{
  "d_model": 832,
  "n_head": 13,
  "d_mlp": 2240,
  "positions": "rope",
  "parallel_block": false,
  "init_std_up": 0.0192,
  "batch_tokens": 131072,
  "seq_len": 768
}
Each number is 200 + 30 x the weight over its row's rms, rounded and kept within 0 to 999. Layers, rows and columns count from 0. The size before them is the row's rms in percent of the matrix's.

# q: layer 7 attention query, 832x832, rms 0.0221, rows 50-63, columns 192-255
# k: layer 7 attention key, 832x832, rms 0.0218, rows 50-63, columns 192-255
# v: layer 7 attention value, 832x832, rms 0.0216, rows 0-10, columns 192-255
# o: layer 7 attention output (transposed), 832x832, rms 0.0215, rows 0-9, columns 192-255
q50,131,153,161,250,163,247,221,215,204,212,179,224,191,209,165,215,183,150,188,212,215,151,180,168,189,155,143,187,186,206,198,214,162,210,163,175,204,224,204,247,266,168,240,238,124,205,183,190,267,213,197,245,250,183,184,206,219,216,204,179,232,235,153,206,200
k50,109,200,178,236,165,245,168,230,210,199,227,179,221,156,170,194,200,203,172,193,188,171,230,237,193,202,156,165,190,181,174,210,202,190,210,179,207,201,193,199,222,123,240,206,185,274,148,231,277,206,224,246,233,224,190,208,158,240,203,241,200,228,199,238,170
q51,115,233,183,184,159,211,177,165,182,208,192,219,155,232,183,206,184,187,189,155,188,222,160,196,241,161,147,212,210,219,168,201,215,174,191,176,204,232,139,219,221,207,235,206,167,212,224,129,190,209,198,193,188,214,197,241,212,216,205,181,212,221,183,218,172
k51,113,237,198,204,216,230,192,194,202,176,270,160,167,163,166,215,182,175,198,166,192,190,219,177,228,203,171,196,237,169,166,179,170,160,215,197,172,220,209,210,214,198,221,224,116,192,178,192,219,231,170,191,189,232,169,248,192,179,160,174,228,196,163,226,219
q52,118,197,184,246,182,161,147,149,202,123,206,226,154,149,206,226,197,198,236,196,232,201,165,167,193,208,188,188,163,200,209,125,207,156,189,186,153,222,229,164,172,223,176,191,198,242,224,196,142,186,207,211,208,189,233,188,150,167,210,257,198,215,280,212,204
k52,115,157,179,252,210,172,184,206,222,157,140,222,152,181,206,204,203,180,213,233,231,184,191,185,194,199,201,173,198,199,191,145,201,180,153,214,198,233,219,223,207,229,196,225,183,211,209,230,217,208,226,195,184,175,195,175,217,191,216,230,214,213,196,201,227
q53,112,204,178,189,220,190,262,206,217,179,203,212,155,168,174,209,141,174,239,186,187,242,197,243,150,194,220,203,164,209,172,215,223,253,158,223,226,211,191,212,153,204,203,213,227,219,171,180,163,202,265,196,204,216,168,225,206,165,187,180,201,219,194,125,208
k53,112,258,206,185,255,191,274,165,249,162,243,246,148,186,165,182,214,165,219,175,252,161,259,186,189,187,214,202,207,200,161,226,206,202,144,223,200,191,212,146,210,171,240,200,216,119,166,177,198,258,250,193,209,218,182,249,220,164,230,244,175,167,173,168,259
q54,109,231,184,229,212,219,220,181,171,157,260,184,182,243,233,137,179,195,199,170,183,176,196,207,220,236,175,171,182,170,228,178,186,218,213,205,178,193,208,203,205,231,228,212,237,175,231,213,228,210,191,195,168,244,232,186,258,207,241,185,219,218,184,216,201
k54,117,241,142,226,188,177,215,179,185,171,198,191,220,242,198,213,179,215,256,129,249,223,197,219,264,197,174,207,214,175,194,204,246,214,158,202,187,189,260,164,191,245,193,229,194,165,213,187,193,207,223,217,211,215,254,223,228,213,227,192,210,214,187,209,228
q55,107,177,193,225,229,233,259,193,181,257,209,233,165,147,161,170,225,247,238,207,172,212,232,202,211,246,224,227,191,194,221,244,245,266,272,184,203,152,212,179,161,222,181,241,202,274,187,214,112,245,175,186,248,183,242,238,198,190,190,131,203,166,188,164,206
k55,117,219,163,187,171,208,251,159,216,245,172,190,190,219,169,129,207,222,211,190,205,211,228,198,242,188,207,218,200,180,227,297,246,226,228,213,252,128,206,220,200,177,248,241,164,271,234,180,226,263,197,210,236,261,219,237,216,191,220,157,177,214,168,193,227
q56,121,205,201,227,255,177,159,174,230,160,220,223,230,179,231,226,221,204,205,209,209,244,214,232,196,203,203,211,225,194,156,219,186,215,228,217,140,206,220,251,172,200,203,245,212,238,210,273,150,200,210,171,153,188,217,254,211,220,213,222,173,141,186,169,256
k56,118,215,200,241,216,211,147,201,217,190,196,212,228,225,192,221,237,202,189,251,168,211,204,201,171,202,183,231,242,162,192,167,189,180,188,234,140,194,168,237,162,202,173,222,236,178,159,218,171,213,220,204,152,174,189,236,253,202,201,200,172,185,165,214,203
q57,108,185,250,221,162,212,169,162,251,225,208,134,186,235,196,189,216,180,188,202,217,209,171,197,151,184,219,178,195,242,237,183,174,179,190,179,182,188,181,254,223,213,202,229,192,206,183,198,250,212,183,181,190,224,139,158,194,205,232,201,226,224,178,148,206
k57,122,184,205,264,198,178,192,158,173,165,196,170,223,192,225,178,180,173,231,161,224,176,172,199,198,202,193,163,221,244,198,182,132,159,131,169,144,190,249,227,238,180,180,201,208,182,153,219,186,200,189,214,162,171,129,224,190,218,231,198,219,187,201,178,198
q58,100,213,188,217,210,202,172,159,233,186,186,174,138,211,212,204,156,165,159,222,202,231,174,234,165,238,235,171,172,179,207,215,136,248,226,200,178,196,246,160,179,190,211,222,198,223,242,186,201,243,220,240,229,145,184,205,246,170,212,184,186,207,219,206,208
k58,104,200,142,212,165,198,151,203,189,210,185,131,195,167,210,200,199,207,207,244,201,206,181,242,164,223,215,173,189,213,203,210,136,225,228,238,211,203,252,172,194,145,187,189,240,183,177,202,162,206,305,249,249,200,159,161,256,232,201,240,167,239,198,217,164
q59,117,149,205,161,174,206,194,169,202,184,177,264,194,207,188,247,218,241,200,173,184,183,185,136,181,218,145,202,156,209,249,212,235,211,212,214,160,267,240,205,184,223,167,136,180,207,229,251,196,162,200,129,189,142,179,236,135,203,183,196,218,155,225,181,214
k59,117,180,178,180,184,184,168,169,214,190,170,225,193,229,201,213,159,196,190,181,152,175,167,141,204,194,216,173,222,226,255,208,232,201,201,218,190,267,236,156,209,202,157,152,181,219,179,172,159,147,204,196,225,204,222,171,179,149,221,214,219,211,170,242,196
q60,114,161,196,242,237,204,206,257,162,137,262,238,202,231,203,176,157,169,158,168,205,189,206,143,191,173,246,268,164,187,197,214,199,263,269,200,229,199,213,261,214,151,231,216,177,197,165,238,196,184,266,158,203,151,181,214,223,198,192,185,241,214,187,235,156
k60,113,185,233,209,158,155,215,257,188,209,284,239,211,212,177,163,153,202,224,216,219,150,224,175,236,220,203,230,160,237,138,224,231,257,241,254,218,266,216,262,201,185,189,216,190,199,185,227,227,153,244,177,222,160,203,199,206,249,213,167,213,241,150,241,175
q61,112,214,170,148,248,226,170,168,193,205,201,166,161,201,228,197,226,202,198,261,178,225,194,199,148,179,209,193,223,177,215,175,138,163,219,179,188,160,193,225,222,179,189,200,180,189,162,159,209,201,249,171,168,221,178,161,209,238,179,173,209,245,202,208,238
k61,121,264,193,187,215,244,166,229,181,216,201,194,174,240,234,231,236,198,225,232,185,207,254,190,183,167,220,195,210,124,210,203,186,185,231,162,164,142,199,190,219,227,172,196,218,147,171,153,201,217,221,233,154,130,179,206,212,174,200,204,186,188,217,189,171
q62,124,187,250,211,253,180,217,181,200,247,215,221,196,184,161,177,205,218,183,168,169,201,190,263,166,251,251,195,167,203,180,195,175,195,235,198,198,196,205,127,158,209,155,197,175,262,210,187,114,186,218,203,172,169,178,230,190,191,226,185,147,202,290,183,180
k62,105,157,193,207,238,203,222,175,205,171,175,163,169,209,243,226,186,187,202,213,186,195,176,177,207,260,277,200,160,231,186,192,165,159,261,182,226,219,230,184,207,147,200,228,197,225,192,175,204,154,206,152,171,189,168,213,197,192,220,178,152,188,208,169,176
q63,110,176,170,198,219,225,189,171,177,212,183,191,215,222,219,221,241,224,220,157,198,152,247,211,220,240,153,183,243,178,221,210,195,163,151,187,177,181,233,169,169,208,140,185,205,198,191,205,215,201,117,232,162,223,197,221,198,201,199,182,212,198,204,220,177
k63,118,207,161,223,213,221,203,182,136,191,258,182,151,258,202,193,236,200,201,112,180,148,217,191,200,242,182,183,242,178,178,191,187,187,167,182,146,127,195,170,194,251,181,215,170,231,202,214,185,211,163,257,167,244,209,222,181,169,205,158,180,191,218,218,237
v0,100,274,245,167,144,147,219,173,172,215,228,195,252,193,188,184,222,176,264,176,204,245,250,183,173,159,171,230,233,234,227,188,172,171,198,209,122,223,193,214,203,237,208,149,188,221,178,188,189,233,154,205,147,237,235,166,181,244,177,158,190,155,185,194,211
o0,102,134,197,210,244,225,228,178,187,260,261,197,202,238,198,218,173,214,162,202,222,223,179,220,249,193,200,242,154,223,219,231,212,175,207,200,205,215,171,197,233,174,190,237,228,228,182,214,296,187,226,197,197,162,216,325,226,243,194,221,214,208,236,202,151
v1,097,153,212,176,203,267,191,197,233,263,187,212,238,231,157,216,244,238,236,212,228,187,180,222,211,191,122,216,197,247,204,205,242,167,220,185,189,243,196,189,193,188,181,200,195,210,253,181,181,213,211,204,230,230,97,161,200,191,247,212,188,128,205,218,182
o1,095,187,165,185,187,185,225,228,198,222,118,198,201,160,174,213,146,215,230,210,143,161,178,206,228,152,193,195,258,219,169,208,182,156,244,209,254,179,183,217,206,195,211,193,202,221,129,155,186,261,172,215,177,242,199,265,207,225,194,224,217,322,182,242,192
v2,104,209,203,215,246,192,216,133,251,167,180,206,206,185,229,214,185,222,220,187,212,208,149,190,176,215,191,144,179,228,188,173,216,155,164,219,182,207,176,194,157,218,200,163,194,172,210,205,170,193,163,255,214,203,206,218,197,164,235,212,192,204,188,164,189
o2,104,217,220,185,216,208,196,205,154,211,242,177,204,248,170,214,203,169,143,218,197,191,180,141,216,195,216,191,186,226,203,195,184,164,146,167,231,210,145,205,185,221,186,207,169,175,185,168,253,274,151,202,168,200,170,222,257,202,197,196,185,239,154,175,253
v3,102,179,143,187,160,243,170,224,175,195,199,205,161,160,221,225,170,151,242,209,195,196,225,202,195,258,136,191,209,193,223,215,227,228,179,195,190,180,197,214,213,207,226,160,210,213,251,179,205,200,230,168,201,185,182,215,234,202,173,197,174,199,190,189,245
o3,104,243,221,198,185,146,198,200,173,199,192,247,245,240,211,179,239,196,203,197,221,204,267,229,188,193,249,194,213,264,170,219,246,206,188,245,182,262,220,233,200,220,227,190,234,184,230,189,102,211,215,167,219,145,207,167,184,201,113,215,224,190,189,154,172
v4,100,213,217,187,212,228,147,147,225,194,230,193,202,203,168,235,188,227,232,194,209,140,317,189,213,218,190,191,207,208,218,191,160,142,199,159,176,208,172,159,186,195,154,211,214,233,254,172,178,215,246,197,155,182,261,157,198,145,191,225,278,158,193,210,189
o4,098,238,164,213,167,223,214,188,176,224,217,232,253,205,229,205,257,168,226,208,245,201,166,159,240,236,203,215,234,220,238,189,239,240,196,214,211,166,216,212,190,201,222,168,244,170,176,204,269,236,180,148,221,193,180,240,232,183,185,220,180,182,150,195,198
v5,098,187,216,237,239,210,207,169,277,197,202,232,192,216,194,219,234,230,210,184,182,215,204,211,192,169,220,179,235,153,264,228,197,174,169,184,170,232,197,266,241,189,197,149,188,205,202,177,211,205,178,256,194,181,154,192,172,226,195,187,159,234,213,248,185
o5,099,188,205,172,154,215,189,195,146,226,170,244,185,194,143,202,213,210,169,233,177,175,178,221,173,188,253,200,169,184,191,216,203,245,194,186,214,126,193,148,207,175,163,240,183,177,252,204,215,216,199,167,188,148,220,149,191,207,243,208,160,203,237,187,232
v6,106,192,168,217,198,131,201,183,199,145,189,232,209,218,230,211,177,183,190,200,222,153,154,165,171,225,203,190,216,193,181,200,189,206,193,242,193,197,208,202,241,198,281,265,155,245,224,227,195,257,201,251,164,192,255,210,221,226,175,273,217,195,205,163,217
o6,105,201,222,162,170,198,187,199,206,220,165,212,210,157,182,197,225,244,154,239,272,189,170,180,239,240,172,237,165,158,256,185,188,243,177,208,200,233,184,218,147,232,132,155,163,216,198,158,250,167,266,220,208,178,163,202,187,197,230,223,162,224,241,199,193
v7,097,243,192,218,220,195,233,248,242,226,185,256,191,212,180,184,218,159,207,171,218,145,206,231,141,231,175,188,187,179,214,227,198,196,148,238,178,221,172,172,229,173,166,162,185,168,198,203,219,229,172,280,198,170,243,198,159,234,203,150,165,190,191,209,194
o7,097,151,239,187,162,167,194,196,182,184,188,224,246,187,192,163,219,222,190,181,216,230,157,200,208,169,223,202,179,166,186,164,217,213,232,167,226,265,186,219,221,222,241,214,210,261,240,170,291,166,281,212,243,239,211,232,169,207,210,202,228,253,164,157,180
v8,100,197,197,210,240,223,204,204,208,141,196,186,146,163,210,246,220,180,247,192,230,192,178,205,207,140,209,179,189,198,182,208,261,194,195,169,204,217,152,201,237,194,192,207,202,157,165,251,217,166,227,251,228,212,235,223,206,224,188,203,152,231,200,206,191
o8,097,149,198,173,194,183,245,215,173,219,193,248,140,215,215,191,237,266,197,135,208,182,217,187,184,175,205,228,178,210,225,218,175,179,193,234,218,217,236,234,241,210,238,179,150,204,148,195,185,205,202,166,217,210,162,209,160,197,212,214,209,179,194,179,213
v9,102,231,249,202,189,181,182,249,219,199,282,158,221,192,199,200,238,202,223,238,183,185,193,169,189,172,174,228,191,219,213,208,240,208,175,159,195,184,214,186,217,257,170,244,140,200,129,233,208,211,238,209,222,198,158,174,212,191,183,199,183,214,189,213,187
o9,100,141,175,198,244,259,178,185,224,222,175,223,216,187,147,178,156,188,206,171,228,191,170,147,216,189,217,248,248,157,266,228,206,210,228,221,205,202,207,182,196,179,250,232,189,242,193,197,148,244,195,238,211,206,246,127,165,249,219,200,201,211,206,203,142
v10,097,224,162,203,190,179,205,272,169,258,195,204,168,186,186,231,195,190,194,209,177,188,237,210,93,258,171,288,193,217,180,188,257,275,185,244,221,180,193,225,178,224,222,225,168,187,181,225,180,189,184,272,209,216,189,237,172,248,221,203,202,273,190,193,146